From a checkpoint of a small transformer trained on Wikipedia: vocabulary 32768.
Each number is 500 + 40 x the weight over its row's rms, rounded and kept within 0 to 999. Layers, rows and columns count from 0. Numbers have three digits each. The size before them is the row's rms in percent of the matrix's.

# layer 11 MLP up, 2560x320, rms 0.0624, rows 1625-1791, columns 160-199
108:526516469548551515482496443469543394462514461499497495462484480477474470543532528447502474521436476555547478508496470556
108:510492491536569503529489474529517447494471466537550505575538494510474528537546513440508517499493507511541452499483513524
086:470499530546452488477550484564497517537421537443508576480440438503560545482557499504566585472499462554495476475534543453
102:548448464469500517503570502524479500542539522487447471492527472521509569505517423460484506424461577510507438501535423522
102:504446465485512533547520496486443542472429509452517545551517508530575491586482448528559502591493580483454460515509557518
094:491433490512466472462483522502452511485545497430492466479468453484495571439518502477642455528516517498572469474492458462
098:523480510526451552484525452530506491442476556508497610545516495475506533494497493486539437519580514469554406504492540432
101:490505522523537515542477473577455427522432370468435594513524495543473533487482473434519538471497568389575466505523541497
111:502481533539466559516490441466435472481542531480392535446484500491470487549552451464482513488503590420513458530480419478
100:474517456539565541545480480545477520478509514427540512428556449502495545543495496526453463569620455452534448446483539453
096:551482531523466512491491447506512409500485441530531532473421435528455457417514522513567491558434524514494474410481508525
108:512382549519538526499485454461520496547529497481496542488460515468526503496491462458505443529559599467515506523511501463
101:473531474578511543471454522465454470535567443463541494543523482484496513505525513486489520579471586517503463443488483478
106:533508458521526496512518387537467428467481462524474504465478476488513528524454529510472444534519525456545450495475491498
100:582462498564505569491488518529485529440572507481511492424489486546542533488581488462568568514609537445550426417484489471
107:570436470541484503429487448522493474525510519571479476522467514503462552554467489487493479488497497452536481533488498529
092:517460468545489502462451447531462454497494516427488536484480509455526516528582458449520601538491516517489496434484514519
092:510429485525508513504443544559457531489525453403518520508481471486503546504491446485538515487604454519518469457462503442
094:475467488563504601497511506572447474519569544434536495457488478459507520486512436453511470559577575466516461483469451488
104:564482470523511483474493453489520553450530431429505515494487472554473511527480452518498502489530495432447436505469518568
092:517429470494522561531499553481461496489521445407519483450520504519532564509534522503531560548501548453584501455511509509
110:544433465521625560437529482491504557529491486483512506530475491487471553524498448482579544487548591456470506489505422560
106:462529510466532588551535460505488478521550490493498480515526476536528562492449499496496488503443533516523454501514476478
111:552515450577474483526490504514492545488554565502596505405510492470553505492508453520510498527543581455496456535489487523
100:534476507510460494514573480480514512532484491539510501505506444516497499483522506471553617529481505447522493491522505548
106:548500560527500497521497519518572478451496473511511564533513461537468487486497537474533564517492537503587488445473555543
091:553458468530551551526532474554495488503467485411485516483454488504494475494581476498539608504537516541549465522510485482
105:512496492519511520505484453550456536544503442466477466396517460502491514502570451381522560517558520477512416496482502462
095:533481459526476483538455568456437561466611543491580459499517475583443581518545477457584535516439516465467455504457482516
104:469485433471517494565514530482493578525564480463506471514513425510478534476521490512572519511531495432513467485518553476
109:510502519478437422555522450471535534523537547466529467493487419486464529513545493492549606518487511462504445412520538494
115:532404501540535474526511483541517505534539484542512584506482501539454533480498421467520480503461509492485454517483457531
091:459516524533508593454464421455457469541507525493523444527466439543468518493549425461503491534474540482557471440497458454
098:556503493459542471493520421511472548522515468454507518501500462646480535455477466555500543515559460493478481483463545482
104:470458495481591465496483435563450505504582495454476481519466478472496575522524510500511495498562487493471441512492495585
092:513498451473484486552468535581500566413615501494518464491611488484475550511473533443524463510454493503511473540481449483
091:578396458504505559500481496496464482483474520521520492440449480616472558541601466499525560526496504474541465433471483555
105:459506536456446498513570528496560488551570540457476518491530438524454575440550450474540479487498469513514430485551450472
104:584511458444512611539537495558502485433424533487510489465522434501467464544500422474582494545481558500525477482527535451
083:539449487580448487480525458534476525536548556484470471501413448503527523474553468484544466471489501485550474436468482453
099:546444481531490509438534412478514471570537561516458470526423497497493397562517472517542510536511458481517501515497506527
085:545421423556466491483496481502469529559548445511490556441497479498522514473570493478578550529565491467469446507460509497
097:482472510527641486478487398551535442491495482475498475443405482539432516499551469471506500512524513424593442487499487502
093:492488429481471513546484469473395521471542499367500431429504459495470568490577464466531537534564466460559500421486491495
100:482431503497631597429533455518495508562517492512534466533498465564432512506533520518490547516508473472505457411495535490
090:512507370554507491482535490516531563562580494442572545502492423538495485458637479466533504492512517457469468500454430449
113:570513488552474488411517485564571531525509564533573533576516499530547537572541446443527459552460595438585503519468383568
098:554445446525455541530510482533497518518510434504508525471428457543517589495546490477591546524515572469538404437512454453
104:533514446506481543566543465530487513467445486513474491470497491495511520501554514507505504444531508473559418494510528475
097:547467480579584591484496529554495527571474473448581477520453465575526536500479489503510529481543562513505450493492446513
105:524516473482616552563550468481580509534509547469539491508495474496449543546507528508524556512532489509531448457546465510
097:482441492540564542486491484584532551495514491488505515430406456551529505533504499518521499495595491489564477431463463469
090:509438490567467516409465521504480459551551441522498448518518454480429551502592463338496523528534594482535473481487499475
107:570566497500520563501481519497460511441477474443561500497544501467487607464478506518599438491460544503535498549462550518
111:461456477457527517522501465524503489499506541399479515536444524535501470614479535436478536487463588471509502433503469460
105:543478460521493577453448454540448545491523517471525455463517478448483552528551460425524488472553561476582404482458440477
087:540491546524551546566572441469509468454528522514446612487527450562458542518525450460571553508580500443522424501534512483
093:496510503457527539526547506473543449459557508430570507520560502488612491543516483460469465525508439539483492551572495481
110:506507511528512459550544522504525516495510453450530528430454493536557587478493401458537492476478484535508465472495492472
102:514451482487524572518530481560542496534483528539535551454448452585405542486591470498497509512553523454518475394512494458
111:571450528539497514550495542477537453485486405525561595520454522478500499538484478493477513510537557498584518552522468593
089:558509401527497527533519489497444521522459501545471558455517556548454482524540480452578474578518556493454532549506492482
093:488454434528480525544502532520468515521529487426475553438445461484540510496669469475554596542491519483530482461528500498
106:545518432589513536565481432457498484570426546505543546554546478486583529548532519442558510521539484506530480561523552519
088:539441446535508547490471521492421517538445528485476426478482473498465525505564446525538537470524567475482485461490477505
111:528526495546554588437487456525511531463550479505497471516495441497509500477553456517507469542485541464567439367463437527
090:513447413507454552479506550452457566461472479412485487426423453532534470488617496455572467495520551485444468425509533523
121:559492438513510478525481514566556527515496473489546439483485477508567515540578458498534461501528604551500462522476504589
115:518476471521476464480502436561533516532432398505470488475428458449427508497506534519599538459528564487506430465498546594
110:561467523554500548439491467571528474517483532507526533503445469498473531582479497489562487484502520512507444514496499490
087:510504473514476533492485507550500509512479500504501476498542467484549583505550513445444526449576504533486477427513587466
100:559368490489557519520516430530462520435505466501536443425496457497527460544553425527532559527503516476483463418500550594
106:500473565497492522477475502481501464547457488507459570513441515555546513507511474422484510520477539475503475461457487487
113:569506469455483539567506491521530505472450440486483466491495418435499485521506419482526494553502551474503469508522504489
109:554504421489486554492560471570538508508463462505589472476525445506428620470488523516519503495454527534520433491516520471
100:472440440537517502542504497505480440535529447460432519484480484497489516529538491483494528525514481467486473482494486488
109:555499449592516496461451461420470566566472506444538522539477468481530552524555455500587499488538516503559480494502437491
093:506447541608571513506494419549519467506520434446553606471379484581529519512594481514602536485555496497524492487494524449
097:488435528519463488517470509509487485516425426481492548526447479498463432549481510499513520507453523489502483514508475516
100:507479474515497539506481491459431580531460457513522459457510460506525501526514473480546535490555587505512449512512507531
103:490501472521557497509490494549483417471571482477483463519540469593478481525507432440528448542501545471501483431454429488
097:564458420531503533496526464517430551506513488465522454462459465546506498591616454497547526508489561456460499497539512517
101:533496445539511496540536463554498495466547505473434523512535443574551531465514473512503547467502467530431440482532506437
100:506465486466525500545493491420474497420578432414496470533524502514462455514519494534520577539480540481531430482476511555
110:575454448516502515479552505523466524437506485485435478514429445618474565524506507519604563451491492527523455425550553502
111:558386440515574476516484476492459473487503507455448610479510518534477510553555410475504564548528561442435468516479493464
103:539453440513512562547495520525526494548524463467523536475517506536464531553562425539471504469503492489466488412501537454
097:501477456558524504485487497492447518569501463509442511497551460515546535467531436472519541461468541497531450456517517503
127:518484514589577568485501500499508526486503525538559624531489502533591478531509494464469439524474572440573486526466415524
107:523521527539584492440511450441506459467454528510448463535465498468486450488471505477522454485460497449483469538522470456
101:503424466576475571467508517522462534518571483454509538424460473535559544510598476482538559537584506491531491469496441534
104:502465492498472519469519487498518552558494507475475541468500478517566569440564475487544459479465469484516452490522490462
125:518529386501466506489499483549502517526580477433455525466493460509514546479563477494515561532478470551420491516491479545
098:545487497585525540518500483519464500502465482470549476457529481438504532534556461490526538488502564510510474447535451514
109:621506441472555518527532481467536548481476464447538481542478491525490489552473438467589467488518478589533482457522470514
091:508481482474429519586547555415571502489532467513527447414481475528504451514515471452529506490500479494558474522542502547
116:459374532488579513512488472496428453549437413499401491555433483564469432555539484442531534464514564487487509427513518529
098:506459483564484505487486535512452539485523433458491509485481491504491532522536463446601478534483524455545409524476487522
104:514444483548515519548503504595479513522521460447506503500518484523518461518523482451550489517502498509492434452487513494
096:496389508510494527479531531527513462470556473420550575479401471560498484503481464510599500544500490511462419521469431535
093:488507504457514518478492522482518509494512497493596591566494527561554571478489526503508513483456481483519491546509498464
106:535384494499496581487491508463453590403523448446520508457468464510492476481518423506495518475478564563537463484473526498
101:555458495594590486441482452530482483553443490506511591477411465557493494490471476552518544479530539498483487469500430608
117:465407468522461517587503517477498535497548454542433454509565490531453511509532476458530501518482425528527509500518518566
092:477524520507485503460597502468490541518557551473523492438472460560482514474512481490557489459506505541528461433535479467
099:493443437550576501541480501513473470602418485487481470560463481552517483532585443484528572477516596478522478441478470500
090:536442476559493549545523464530500549565507527513550477471403474559513485539523459494603470479534524440501466477477449485
111:562490507545544468470473477546453473502532521499499467479442431502513465509511487545547486554573563515484452521499430542
117:498525475475505514491491413490548448547563506472490475480532468555508509490525522502516501492504506510528476435493479488
103:547470518496422493566545480533531523554608506541547574476546471507530545462528489485589521542500502473447456530511503515
097:535511467553581534464559456523550501547489577534563530537494522474468528565501495480572540552517507501527513549579458583
094:520447459534478531566465585530373445511559482505499517497470497524453623501581547439546505559482586502550452492472484510
118:581475430507465521491510503475411485471520463529540486452456468454558534501494436490545459471500534543558361548507463519
094:543487466541472489518532522487441469509496463423541537491439500555578451485518494486556494507438605476540463507547508529
107:588454568505502481459482497536514450507476551518489571534415495507483507501504451426530511549521494503428508509462514447
098:561449514488510513579534483574449536468596513448502488496510506494490521494570415499548557582566442501496490451514545439
109:547433449555528490574534507464496501484483367444520519473554488483468502548534463475528497552476492482501503496483514516
113:527516511642501528436505489489476542449454429504518480512459474458473467506551461481518405556470538449494475484493460514
104:574426542502484499495475452546559475450520458485535550459419490533474463499482380480481468528579517459455394523486431484
107:537533411495474569508520452526543520496462486475501492538548455538485552516496424515508469504433528519530466451528499442
085:485478440512545543546518556489459560524597464519515451508462482528443531529504505436445491473529504489536505520500501445
103:547505492494469505569520516518499523467478466521506519499564509498488546540474538499489576532465532470488471546479570544
096:496510451555541549424521529504433521532470471462465504528508472561438504536565465384523560502547587467540524489482493521
105:650465525516476530516475424509485480500505476482525536507439511500475512538518397494580476526516516508470493477475460519
108:505431479483473560525528528560530523518464526520495496473543452480463562539459552516513487473579515479456400484468473458
100:536417469533533497504466548554492553529465516509519537483431474554567554493519456504582558498510510508487475493495464500
091:553497494477487550518480495488525548545458514480511559470463503534435534452527470516490505526521511456470478430503513476
092:631466448532535493562517476486483490530441449550487555515469526558401536505539508458526526509466521460459503516525514504
086:540465419517457571456506496515516603525560469463493498471497493531510505529580496406572509491520565436513468460482451560
098:526437520482566495531514494465504463555525524474494518547465460528467497487475378420495572537484505503472439450532499512
105:512480492485548533447550535553484500536500480404462532518513468530461545555475389446514561446449515473536432490563516433
109:461588475497475587556476503488422496482574555423431500496528459499557516407583394484490435489492477528517463462476492474
102:537503541525493512503517453547498530456532515459529548459392472507540502465506511525539522528551521544475484521459536512
091:567489510504489507550482506490498497557401425399479592459462534468506513511485490465506526513487559511463510515543517552
119:496477488468522622549477511546531447534477444532466527539505498532452557504504513477479467513527529479496447461464492543
112:565507433598460565506490553492492546550482481552500534533476519495424498498548477441560540518459513415555487492520512492
097:561467499515512527496498493490387523487570457431547458503470452460509490478521401425531489495478524553537477445503456502
098:474535463557499524450487529515466473511522487454461530466526460421478569471486444440508462464608505500528474493483452444
096:532457498487495472588534519513545512485520481497449559522524389488482556412544459438501505486483464449503370471547460484
093:512554516545541515535517560461491524529465427530519529502522514526516508548525466491488498535624490520469537517517507590
087:443493483490496485560510515483502480487486526506456535475498454587491457475480507500451493535487472526492494464489532485
089:499436496495497594501489495564470542482474453454498460449429467515506496481513471519511447467571504543532432449470495508
101:491450459588530562504514453554496544514494419469534564475443421499488520512514473528545500543597534482523449483494503513
093:503467472546498519448474513497497562468517535455486506466450467515472436543539472489539560539532554460529460481473468499
096:496520521571529544494462495531531463523426467492544542537500424493488496462538406408513512555482564501574477470501436515
092:535366457546526522462478497490509498537536426462413484486483470481462575487558458489515507510543543445514416445455486521
113:571491477494612497480539468497581557487444459489536577554516519544517511547554490474512491467525489568550469536527585495
087:456476476500512548501488494518471486565552442503527511510500463564488469475481516528499483526522571478561487454518451490
097:516466441554462483522499590491484515532556486500528561519523434478543508422518444403525483523546523506478448427474404417
100:466480468508472582583500558531459574476489471458469458474474484501405499492486483507522528514428523517479512426473516521
069:530487527549474498480532495516509518549495556480518551422469478451570505466537488496530525508504492486483484458465539426
098:544458516551457510472489469465490484474481412488491589431505474482500581504571505517518535466531582456491476534504493492
107:505430566486521572550483496521553495491531556494540534443431499554396514550521515490520444541486480535411461513497471519
093:567471480526487481503531505519443548582537431468522454484496439521493542459561467495554527508515561507509409412497486508
100:450546449457532540504501453464469491518552509298454494473577485466551554513587501450512516466499497449496515466510522413
114:547521452459554523514555457421515513511482541490446487497528491519475532520553553445603542507510447524562463468494488496
093:502487408498491480480488522498491510579463447451541476437449473476481512445518460536536474542487505521500490436472491448
105:543473436589505563509512495448419528444485526504526435444530486486521454438565455466513515539480607444516468494460547527
097:527492475482552453524505498437550459538406488408523598493496461495472477488483498476520565508616537466504484457525500466
092:517442429550549504444510501501463501518553509480476463470502451561480556461575502503551537562528527398515494446509495512
114:562487506486492505592544500448543574486555464519537533514527472539503576497533488497567573469505473520492405374529554455
114:568430532542463499504516488509441545476450512471421573489432506548466530502497491509525545502514493473449508515462534489
104:553475525496573479472481480508472445496550492497487540485453524542455533500525449459520461533499461530587443526505519480
089:497472462486541512452499497444475495489524520523468403466534518486479506485529520422524483519485499476499504577468520492
110:516466502513539523519514487540480459491506437500484597474522470484514568539519479507481549528458560429500468443479573504
088:488460478529465528505464518562371502530494493469519514460467483550501509518490505461643559508516597392526444537477465546
102:595505506477474472516514474404480537465489452528457497500558515541446510475575456466569554569509527437504481530501510507
# layer 11 MLP down (transposed), 2560x320, rms 0.0509, rows 1625-1791, columns 160-199
109:446486550471455502522519527439474458499550535542503524498521512487464465534507515518447535508554512509524444593511480475
098:514496490549560542482492427440543464504479477460513525512439484478501511449462485531458444527488561520474521533505447554
085:542476534486480513473447492470498543459551492589512465557505500559476470498527475441479492483550449591529586500505610505
084:439500429513493545520504487500429474510535438488537445531595519491472464476545507495477506473455534533505506510502468489
101:535502439525481570540465506501476533476491437538521563458518516467548547563525529458518483543508466422502506520465474517
107:495550487544450458473514524463481446480619440445492547487496519510511538503555472489522473524476511508475558545521489502
111:520502475534574479518487512549444522506547501461575380478422475505503444488497412531485512534450495416526492418469483491
100:459502512477485519437478481493506457579540565521560510494508471464528456463510498512475435524527440470480501455491482554
088:436504475491484506445470513416517461488485542499536458523513520501401505468436481511561500553517566514541554494491496432
100:538476488467492485494487501506462541517479503395522519539546512525492478477520550518578602532453463521473510414527484462
086:464542528505449514517497513481505582536454481495507524469470564456566505544447468500514516464592479521551563510508476470
095:550490521550516477540544440499493553463401452542462524511485542464457469475490452485494547512452430469556523454507493446
092:504525460557551524546510526437523423502524525446476485518512502469494467573506422476485460542471550507507559420481470472
079:540501475455534520476475463508534449519447564479487516556551625515511489471494537507505425526487463445464531477481484470
118:501396523490450524504551533474479544521470523563477512504463483462515441492590471497444582485490500405510524427512481524
099:512512511499514442505486472533531425509494464447414474505531509511485496528476499496510517533534455542511532420469502497
096:530438501547486539549429442537450509522516414468520458518486532439557496527538463503468508466552535519487519418390541473
106:480457452533444476544490590556496569472528456492486556478490466470503469550465423490532520480592507522491556491479399546
109:574480493565522532493534538474447522466476448497464531521527530561493539463541487516463579473437452547517510550500538554
102:415589498490484528445511519485502509456528499463542561474509478521544519606472508495516534453415444511571547499496509472
105:459476541520467479476492551482482461418472460553525444547451507510507460497510485424510554496470485473502453415513453550
111:545513459540472439493504491505488481499515438540575511579527502480443503475441529481478442467466529565568527463481530473
098:513477583523538628443548443556478487540478517484520586472576463498484558558541506474459535490598579444501506525517538429
095:505476467470482469455465537445497483558529501582485515504498481546480516520529492477530477557529508472459518487512507519
082:415460461472448498520507521449497454451535445503479529520537468458500500480544425441478551473527517444513500498497514476
107:450483410512522504495446450550471468542506532469502429521513492436459504511554453511425478491538547494470457516517461436
094:497489446575485482474499503538512458478493500557516555503481525493512386498550529550446508540559510460472627488506513490
142:452495510502486492466544502519492533495443562431528481573510490508556482526528453438477505543537501469565494499487422522
065:531453549473570543428468497543473527606507504493531444452456506403449442501524511430543516498483480548474538534481489401
107:531439546497466505546533489527462517471551534461475485559508556509524481629477514531546509539503490470548567505471423473
113:520541450544547516542553501464432543523459498494439584481546548435506516550513522450429488474491477483471528517528468491
098:506534511457467603472536434524472554419515479487495473479519539490520532554490524476529454494535486491523555514495472499
086:522469441509512513532552504496510520539523531470515565449419524517439532473511487547511476524447511501448526442548451501
092:510453477489633434522464510511506469470554448445524493551457496436540430494482531476469460493518493510457496419484484509
092:401520400473547568426486505513480497521537458444486507419462471553485527563482502490550489489568583474525454526468442456
093:446474568471517493477497460465500507578506556490514524405490484542476469440573545565484459486549535455461502462498450482
105:470470493543500542530487498504540549464515502470575519476484489540457515507465490488513571523545497525533473473485462546
084:537449594605540545490510471545447561474479495483531480487479578530539470514515502551482489484537475476475541448511482470
117:521431504473431503472516535485518464526515415471529500458450537494601502496432468516511498483497515497440482521524569548
086:495498426584478465534499467517483546445504439526502496478420556499550563473502396478573535488513524489482552523477443487
089:486434535457437506483494537502476463493483597462533463513556431529496478517471551549470456480570572417517575468474501473
090:584507398518466523468480511583461526536489420472486560481450495496465510501501508500513525519510531463531394479452494453
085:501491511606479482524457555484494502502483511515493444515490437397553472548475502498546517535469534513532556403511509379
117:533512498472534554523512482499503472453438474507491465538504453480447501528432480558487578473521503507490480444529435503
091:487509448501524567499461468509466542544483467402478417477487479476610419527503512503496464472472566581496472506488486448
099:476536417445531527495523539556480526485484446427523570498537575487494541518542449535463515473510469519502526486503488511
096:543469530506485552501517481516460570464512489512503510573503537521456463507503470489501514512432478519460421497500425592
119:509454535525570522532532490590456462556518506485486481478495468481496469473496475417498485521481475502521500445476538528
102:505462500511488484442502549529484414520523475576571560467485460527487448499473446497506542508506516407555571439477447520
091:534508519575472513514485468538427476563448495505505559565483453482478458492552475440462492508531493451506554518534509432
105:465511541513483403507577504567436545494454553501461510523533522523477504536447531571528454553511448505542504537567503474
096:436530412528454473484563490438505544401482429470496563510442549527476522487545527503470531488539508498432519447533492518
097:541517469593517555465447480449480506514498489430493506526465551506516502459560432448492508421532540519501521459475488528
106:530534599451559555580510478571430487442465480513516470472422494553511529538510488550603489528491480516469583447511474488
103:443434464474544464505502450518452508556478516467506493550417484523453447483577486508492522502430554476491504441484510476
149:500498489520489524517479476510477551524522514420499440489558454519531484526499429434495592532492524518570488477496465457
096:548505495518542538520544440484510506506494496524536588526498429481453501510523512525555520510484491481492450527595508508
095:547514513479479475553471467523532574490449461507531502499492481518459492450449460550564610462487565413557478490475518527
107:475561384515489546561537559522486539437559467511520613463526459499488551461489514498547436475423489508444442519498531523
101:465461507564480409468548532462441522473494593509521529479495509514502488434534474402455493452482471565491507492527417572
107:533517529474482442513511488498510431500477505427409467514481507536465423435532422491486487504505438619437485467519512438
090:514518549501452434477529464466506508565479480507457486520492604495459507451483522485507515495472474534460553553551554480
099:515481475532502546583500523509472547543551512468457540507479555461554532445585517447542553523493540474533520502462478508
102:499501507498471507495484447557470488556476445517554597497435469487499592537480525519483563468504621511476502582488442574
094:594422477566513506520523555484498501535456491519518526538497505516475543515554423524503495549573532416496528442472482566
123:518474536498435445545519586462560488471481545502482502535440570506488474525463475513503553511497513524503569578501511486
104:562479427547560537503487500558497514480540511500527465463474535541487501479540488514469567515485457505512626523502508597
140:515501533489584470402495467549517430461509591479470441483482514430509522545492513630518460530569510530490562496515536452
109:534499505474522442558498527479522543545498478498511542555537499505544432481510501487523453518526535496470479540537481457
119:486498427513499480509514505441486528472477469469441513454499525555469506511507432522502426582490478488555566505501503502
097:522488457502452484537550494433493501499427466517480524512527463512458422499478463466568536508538519548444486623489447473
083:459503505519503510504529487582492488507541554604441534493470547495502552441527528509467526514423513446519539522524474547
108:434517473582472451461466568450493552473547511512505487468573493471480471608452516472513422490559478485551476557496521506
137:595436495488534518459502470499498526424469550550507446588474548504504557496452465529526550479436420494507506526519519584
112:504498456455512450532513490440550510488522506521509584541474507536508477508458570462514499490445476504489531527511463561
104:524504488478429445519471536459504485536487503510510499531540510460447510483517473420458540488551495540443515532469550475
106:565463505565570500525492528516563506535539473538565583507513538480534469539515524520538419526548433506497469515467457492
098:517498501544467471503483458543452456458456478479553556507489503423466564514501532603484574508497470468549464440526518422
076:555528510567497541485472448476464487547411511478515563560488514385525550497459466469477473450510474510500490554493444560
115:565494442519469516548451501434476550521484542513551505573508516465501520477550484569517490454444525509449495526451560522
089:526486556584447550456498522494470515499519472527499462525551504431542433568532520520549510464457562551446512458510440485
101:536516468552544534519518456537475554474541473480488449452478545540500454513545390437506494512583448533527538469488462557
083:482550526579465578533538522542487447509471493466489533516506563486511464481528540459433485470504524504555390537525467598
082:446415548533517507501468483519461538513486364491537562508488518473569492528462520533520453568479578454482467530473529520
102:499496510552531509518451476533516464547489453484474467515525542478586523562508499538533470546575535432484538577506498467
094:551491458537515485466480479525505498482558535540526393510503455437482493557485528566519485546543480503492484459507552484
100:546442495484538539462509450429493495489568488437472472433503537499470469543443453560525510484549549465500557552501492586
102:541522463546420551500447479575449483494492533498444386443486497509505499472442469533425468461527542516497446437481497538
140:492501560473543493495505448490499445516496466488494461534456543540462525467578486574535523513584470487501526465463473521
099:498486505461540483553492483472496439480539410492483485439516484467484486478480500446420482465537463466470516499490530510
097:506422482496492455537505514495504546501485480429495506500505478554500532528557496548571533492480534504438552492498528505
103:563540522529478533473465544519484471511453505572468466538387552546497516433494539507467557432465479500548441573500469570
134:486511483458466538484523570444523485524483559522498532530449530509469528556492491483442502526525517458550515500506559389
089:425462479530512421501523511500435439502540492493493458511483482513366514423512509442513482526505584484521459493514478519
120:439540558504449492467471530467475491501527607422456478485495484477459470513524507549481516500483516432522476414484490527
089:459557458579523600508482539571569505528515402496538493481519559481517488436533576525414493531545498487554483533501520516
102:484491475550378599459514424538461549515550562456624532522489499501471533433533490537457477512554476470529539499489427482
101:523471531484514520464480488534447525535500494414517459488453531491461477605526457464468468531488470475527479497524539524
087:550529487436419467547442474514526541472483522533491473503459582535465555432559472443513491501506512502456555471396568526
107:468544557491543506518487503453511554546523481466511526539450542556483528530536533484452525472582469509482504500540461558
086:531472542470542473489512538543501446492482512508471428520506537552515389552529571494463469496484538587483521546532442497
113:512507461472529469495495481487461496523486495468472429406473547537475499443458491483573380493498514530507499535510564532
099:463473535464497585476532502462459488482493543505521483463427495507441523434491511394535509511518495490511536489503535492
122:500490462492449524497467532445516566543494531547532492494523542463481526544497538533556500509541506471502495563501524550
076:469524497497531579562480520553421489458492467540479492509488453522499440511468517492483494491598525516498567532495425509
097:514501546526478511474523408552395533486424563462485526555530586489454452448510524530490517495492507433513517541470488493
087:480533505544475489489486508407496507461456466560534537506441478458531510514519473519440491526500531485527554482490530430
111:476493461518507450525500527447544524507527511470460484466508449507501487454484480516504471536502418567500483459497509488
113:460467456540529499539478492494478492521413482438546518502509514463447525540530478565584540483547419489447549547543544509
089:445435505512494530501492507496430454521502587560542480510445497561529531496542447496508513404465504521471524519473531497
089:487474450481517503451497462483481494569481486532544509523450563563504538508506483509494448515535484490528474573490482550
106:520520481507496537522508489413482439472445565486453507503473536511512528497486522479527491477544536406528489513483508568
122:450426472459512499505510472482514570545511457506468436467482489430574531499481508484544444437567512520558460484506455500
106:615498481539502534498456452471452459472476483516478570468472564478578527518575483527473517575575483463534555496479599482
096:553530432510514429550527524474509558466488470517530477568573506521441528508508491548522504464552419563510486527501517529
090:545487489501595563432521471504518505489462460480455502453352532431493449479422463546502461507535584534487590446483480566
103:476567507544444470476500526539550517477552518485546559475542521462536493417419499530470494535519453515478493579482543538
132:425459490440486504445525484505484491547517540494519485486504535475546530544486475540518442526535520487488526530483558528
105:442570471513496493505513426564565535475544541521515467513556501534525536552500545534529478498524471493488461487475583456
086:525547441559450476495504541479439552486478508548502494551445535434473461510502531443445432482497539566506527467527455510
095:471495562487489509481525553535557463481424476521533566524511505443510514514518511520464540509462455455484464482471447466
110:505542556532524532522484481531464467497462555488529516517516520530525453523547514528501475500478457546484557516509466479
115:534459507528478513540492451518558487488513450465449543542504562498447511478499522438493520439474531465536548482447468518
111:385546524476476517512500582457524518489538453491512480524526487546457490480465504440448525506540513528568554493493478529
105:497419524501499535514539546534441501465507516552425588545455510427504469498475473415495485489523495479487563421491539510
116:454515478499504548492452513502594514449485494535508499528471555498536481511473476506499535527476578477575495514510487442
096:438494530478465499491541542514480531507445489490435465449534506551496569565515569472488543506540503524522559495503516455
087:546481562512529466440531505494526452487442474463490517534521504515441544507502544504514550469468460487535536498535554460
103:503453487583503476423486490577533426500440466486460416532479448507510428517547442471436553493478485549526583530446499488
101:531489594558519405534418483519468520486523462562480467532481519525429574514474475523477509503452527504483521520513514518
108:477525562427539527545539509425527496448569523472507509522461518522510554474492483508570477551446486531452562504503553557
109:508485465449501507456493495480523440562490488497499503488521515512476452511450519550541463526536497476583564454475513506
092:501494426430541484501491441517414488501484528439454494558484523553545557526535465543496497532462484434519525512493484487
101:529508471482506507469454455413514505452483582521478456491494508551486490426510545505458567485540446503521528514518448510
123:497483534462525539556473457543490424490490531508500483476470436445531568511563535469508463518512576492519481515489480496
107:472507532468438405453512545451539535499489505547500471520543523561521542502468594544442542459498502522515509518514533559
126:530409526537497466581475539452494578530462452499512539473464485502474518473490549491604482494514496458574521488487483480
100:527527448498465571426490522587492475482497501570482529475503505510521490429469541414477478500456467458526540391481475489
091:498448540493505450471528546540499521526490569540557537536530526520473497542511502520451515519429555530467529543581443472
092:449427519465432493421516488481430427566425478518498444581506477536392503497598413500546548509453559478518602496503463457
091:508511482457473505583525542521481546508471513514506453485482462479454472544536461473513531480514546536487527506544493516
090:468535418551419500502489463512470525523479483495508453518458500497519542478536484496445433518556477526489518473489498532
121:517573471475408412489475576476505505524552549457483388487516612514517526467532497455482480485466460487503521444482470543
081:500533467541478461494508521547492470472485424528496536576575561585493513503563457485458552511435517461557547534533511463
094:456462551522471505453511541368450483491512484483458491469527514501496441535540482452526461543438509514488529565518498476
109:475470456547519518494487505521513543561508413529509540483467554482539496463528447434474500451577549497488522492500449545
112:533525525539482445464527416462530509464490488538419574520527443478507447477507519495518464475520545463550475474505591593
088:576455594530457414484557543483496538475446509434544532599526535496493519551503493513525503491515428556464477566494558491
108:540464483495509424516509527515510481475527449487455433545504476541486513543540456542438508441551504499432543566524489490
072:478491505514491521486510477540441491456511521481563450451454439527515528503536528497482563512484529431495522455504471453
071:557467540465519455518526538518450487468481425486481523514537516512462499469530438460507517399529513543460519470481524503
087:426429489454456516512471593469490499500521512500512541558517532477458519444443487507522508478539460561544430524480536554
099:446544471491530556478465547445531466504466564530576535506516573474473595577491524456430444516482513486488461488504522448
095:539430524475495557512495470541453521455538464545491409489482494459477486544455446543504449526461511568504553511464410517
093:436452501463488471447469505504507492435461585498539531552476427513455469505501501564513425542537506513473455493496487459
117:522409580485567459483544519495560528505547523536511546532443479507511518502437548499548524484517425497505514488576497555
089:480531505533521577438472557562561486490491531514513467559483560489517472559536573554514506568528455476554531527501506445
101:559470474572527483524508521553520532503545461524502507519511479508454448409532491490489463526456482555524479378500540477
104:447426513517507502475487452482495450552527450524483454425504463460532520485427507428582424495478518453482514520484564477
099:483509498553448514418505471532474519538495498544519518511554518463525544561584490497480518516555564427522593447445506455
118:510483534553545499528483484470466456481483458472460549496603515495487543447495526448511527523486437442574524513552474518
106:490483534476527441543480521442494549426498465499523450479548554468538585530469574516495545485587482502493527533495500495
099:541406499542525532496534495458518531530522411500565516443435459526507486485511469524548526567536576535529502432508516415
087:542460499462519548547514433546459498586554466475502485562551469465494515487494487469470536508567486481447482544504584516
106:542449498532557504489500466514477476453516457515559497600425546541530512417460528579521597529512500562551531461515491541
087:527445480597540534467451452508410504496468411516516472528470494558444532514543504458565515522428531485481471516469543527
105:525525572532504520377507448542502453522464478527479459557468554429459530534507459534539477537496511542443551471503467499